python train.py --num_hidden_layers=13 --hidden_size=96 --num_attention_heads=2 --num_key_value_heads=2 --head_dim=32 --intermediate_size=256 --vocab_size=5186 --hidden_act="reglu" --norm="rmsnorm" --norm_place="pre" --norm_eps=1e-05 --positions="rope" --rope_theta=10000.0 --rope_fraction=1.0 --qk_norm=false --attn_scale=0.177 --bias="none" --tie_word_embeddings=false --parallel_block=false --init="normal" --init_std_qkv=0.051 --init_std_o=0.01 --init_std_up=0.051 --init_std_down=0.01 --optimizer="adamw" --learning_rate=0.00356 --beta1=0.95 --beta2=0.98 --weight_decay=0.027 --lr_head=0.00634 --max_grad_norm=1.0 --warmup_steps=239 --schedule="wsd" --decay_fraction=1.0 --decay_shape="linear" --final_lr_fraction=0.0 --batch_tokens=16384 --max_seq_len=512 --doc_mask=true --train_tokens=115200000 --max_steps=7032 --dataset="wikipedia_en"
Each number is 500 + 50 x the weight over its row's rms, rounded and kept within 0 to 999. Layers, rows and columns count from 0. Numbers have three digits each. The size before them is the row's rms in percent of the matrix's.

# layer 6 MLP down (transposed), 256x96, rms 0.137, rows 14-41, columns 64-95
114:495538533474510509519424468466491516474451426488489625537469492571492509470552460502509506518515
089:398406505515449598409453463514431481524521446502561543506508519517509511512541578513530457494515
098:517525489462460505518548453495570577506504532518531484646479491435517469491482518544477528607500
104:440510533545539543515485435481529567485469439492555407472566444578532524445386596510472480483511
110:560495457570511574444484473541545467458565570418395426548529479490468456508510448535563507553491
102:539512589552461432670450525484511504457439553572482455617449504556493508568520493510505528482394
113:503527365453577526589519587420576496505492488464474514488489468509473560571524480550453418513503
093:519500496542460522555477485477514490474528534505452483564496484480570561557560597542518431445480
097:499474625522429529530439502477525464555565484514508567558428535436455532537510427496517488508516
110:534542531474534469468374462449437471466508549437435452509550553521502568545487465457455494403435
107:436575437525495465469480515543520526570588523522443438450547529540502553524488471505482476476629
101:448466487564548482494567546485477478461551536553507448414551553480449514482488459473485572522459
101:390490461452478533409454567542515506498568509522537585472464488397443570530459474501493523569567
091:528476504506516480495570518456445461475530451572495456532455505458499518393484535564569506454691
100:529478418513522555456477451457456470608483464467463425467486480466488528489448570482491474455595
092:474578520474463504459456537501626413499463548513475505505480446506476528535478419595408497513552
091:464520559433505550496453522546490557476471577535443487534502577522504496491432490567507567476493
112:537524439561508571429582502606540522518550534493539457582479431495560442471460496516433490463495
107:532473634526480409588469546504534452467400420431496562433529515473556495576512423592489487519527
100:466560554513477462560539528474417469435527508476540449515559591554477487438541436514520549433483
101:657457439480473512464466557473505565518503434441484566539514492565367459555564507499440522508442
107:561565464494418504473462449452547487527460487460490381377573566516509530475503490467438547437500
123:442498454463479481546465495511513543560583475499537559487453531477539521530399524499471441497532
076:547475601554593503573437540507443530507527499561495451534496526462515540450415581570436481413482
096:541466458487530480514440502488513555467518394514529470545575509555497443564538532524430379447492
097:445563459514459573441478486466489538455480479503565451512571442552463470557509454533471417484573
102:587507498502544571527517436525512560489488573392539504557558522388583426507455435545449479480526
107:533554454464513482493576451490492510549526504523486520543461425599557537596482538478414477424451
# layer 6 MLP gate, 256x96, rms 0.144, rows 15-42, columns 64-95
090:479522540485477554403514474511508537485514404551491473536528533433540494519414357499482535551552
099:499459435515600419472533568522571499518527512442534440492451565494528585561477509564468517550496
105:504451517453435517482523488476546559414500522503519471501484472440507558457537542508482517462520
102:486543510498462483420527583516489556530535432490474553494501465458470569548464377451439488553529
100:571536431495573568511525600525444532444500448438524520396588492371464549568448461553471487495503
114:493538479558523444540555592455493522432486565509456420493554526535595569565460449528451492497484
093:569590480591438469469498523531447397412498513477525487505545424480500543523505367514448525504505
098:550528500405561487511517517566439491496598596565478514463498486464456467548480484486504432409523
112:506502533506533563513518552578434543469461464457509555533477486494502486572515547540480461411507
104:502475505515557437503509489543406539507566475434419495496534493507458520615521414594437518473508
099:541541520570551537484441588523511548579463483583450475490541490476589480519530460417492543541456
100:581560443474553458458468511560477499505578517454519495393421521469498520558476505488487538473485
090:500531482542512484507478536517519456458444475544519511440461538440623478464443438522541510455446
097:464468412455540498519489533476512505529503471534493521388533527406499478516518490551514574521479
094:562505468537594484505459501457528420459455546537404446445448522535585463528437481653430465553506
093:409534475476501588489478472461486516524544527500516474402606512494525542524518492466443452491578
108:563535449581511460427422440481443452486522516433519567335534503472445577553428438626475426513595
107:449542515549557512462441453514385464468558512512525462513607440469485547526507485516498518482627
104:481486525563554441511537409434498493441483437537518574464560385494534531482474570510469479543515
099:499526413475511452388428503567459461470519485527456547491545467504509487470540549510485512595632
106:477560506564505471487538588515544457441557422510521516420508528422500523552575448475441504483495
106:510490408557493543413434565534499507462593515450492516442478454419522492577482518465484458465672
078:570473507493554515505464459521513471493448536470473410490431423545478515410355580506371524402412
097:619535472494497487492517579492520495446414449556440574465494529495485550563408499500479529529470
097:522537421453546532490409477573388437462529547494415480472520471564522517504484501542415537413581
099:494614481560541465496409560504480464384548489573461525456576533541515520492489468527499426438560
107:485477423509514465452427595510476535555555499514492574432505581533492549525523432424456519422530
089:461461393520545551506567539591451528540521515404435552470460512540426511474536439471531525415565
# layer 6 MLP up, 256x96, rms 0.149, rows 15-41, columns 64-95
079:445464587481394574592499522468522548498438506473473478435480506494493471467486558479500478412349
099:546493450416511493450449577412593518535518489526574487454562458458556475547593470548440492468578
104:510501467512463475447516474473495472493532502504482567449519452433552516498505485539519469489455
117:519507485531506490480451528519410389460527583542605512515539448425491423404506572502609508450490
105:456502424447540599494588569508454519499519454530520534406569478439441460543428463530538535511517
111:491504471421522410523468665485490535483492505497512601568504498517555542396525438481528545495465
088:534549478466526547508409520508475441428547477506542445546523464424548535548495390587530530547529
091:430423562576406570513559526456523582482537468507453544531501426490440494474400503486417480479479
108:511473480481576406390436483473507426543461555542536502522520548481548503508465480627442465602559
112:471465517480528452589471552464490570523473479518482625442546641508422504539491445424464580477450
103:462484468546510504533574476408537493484519575410477531487493529543448592515446497596530506450526
100:446520489562450450471431497446522493478537454520526442474610455468467474524448553525418483490594
087:566468527446436526468489497500495498498548544498488430548558453535460434573644567504395483597495
099:581543505560521504465450564472456580542569485423475544330549537528469564514557448515545463531516
086:523480473406488572500563536496544553570496532508558613577548453444438559560524474431557537494510
087:437493486529488500507457459561482511459523474453498452465582566478506553513496557473508442593463
124:522584539481541545421525544655545551468463510571540444604519411561526423506475532420502551470490
114:525453487499486454484597503462606497517483477485428562472434550556505492513431527495466519546441
106:521466460535549475560458513549465497501519516451514403499453527514541530540450468532541582525491
097:558513562542526530570527504419582532520505462430448528543509556436472523548546470383481438503442
110:531564479477489533525472488527537485505523447478606486517521502377480461475485520555587494451538
131:560485499583451554508480570497543478457477441576477408490451335565576422537511502474474506387478
075:456539512464443477431544514488545548542602428577467537514593506474457482491563524478537534595492
089:483578515516575506564507542487540487513513497555407555426584526543512517586523453516479526430450
091:522469407496524461506568542487540503466475537463426450523438496520417549421500477551482551434531
095:543423450445396461542527441548511558531468440459522509563518435411389542564494478548456477454495
108:613461493499471484437401440614471509464472406585544555540452478559437439539498512530476531465576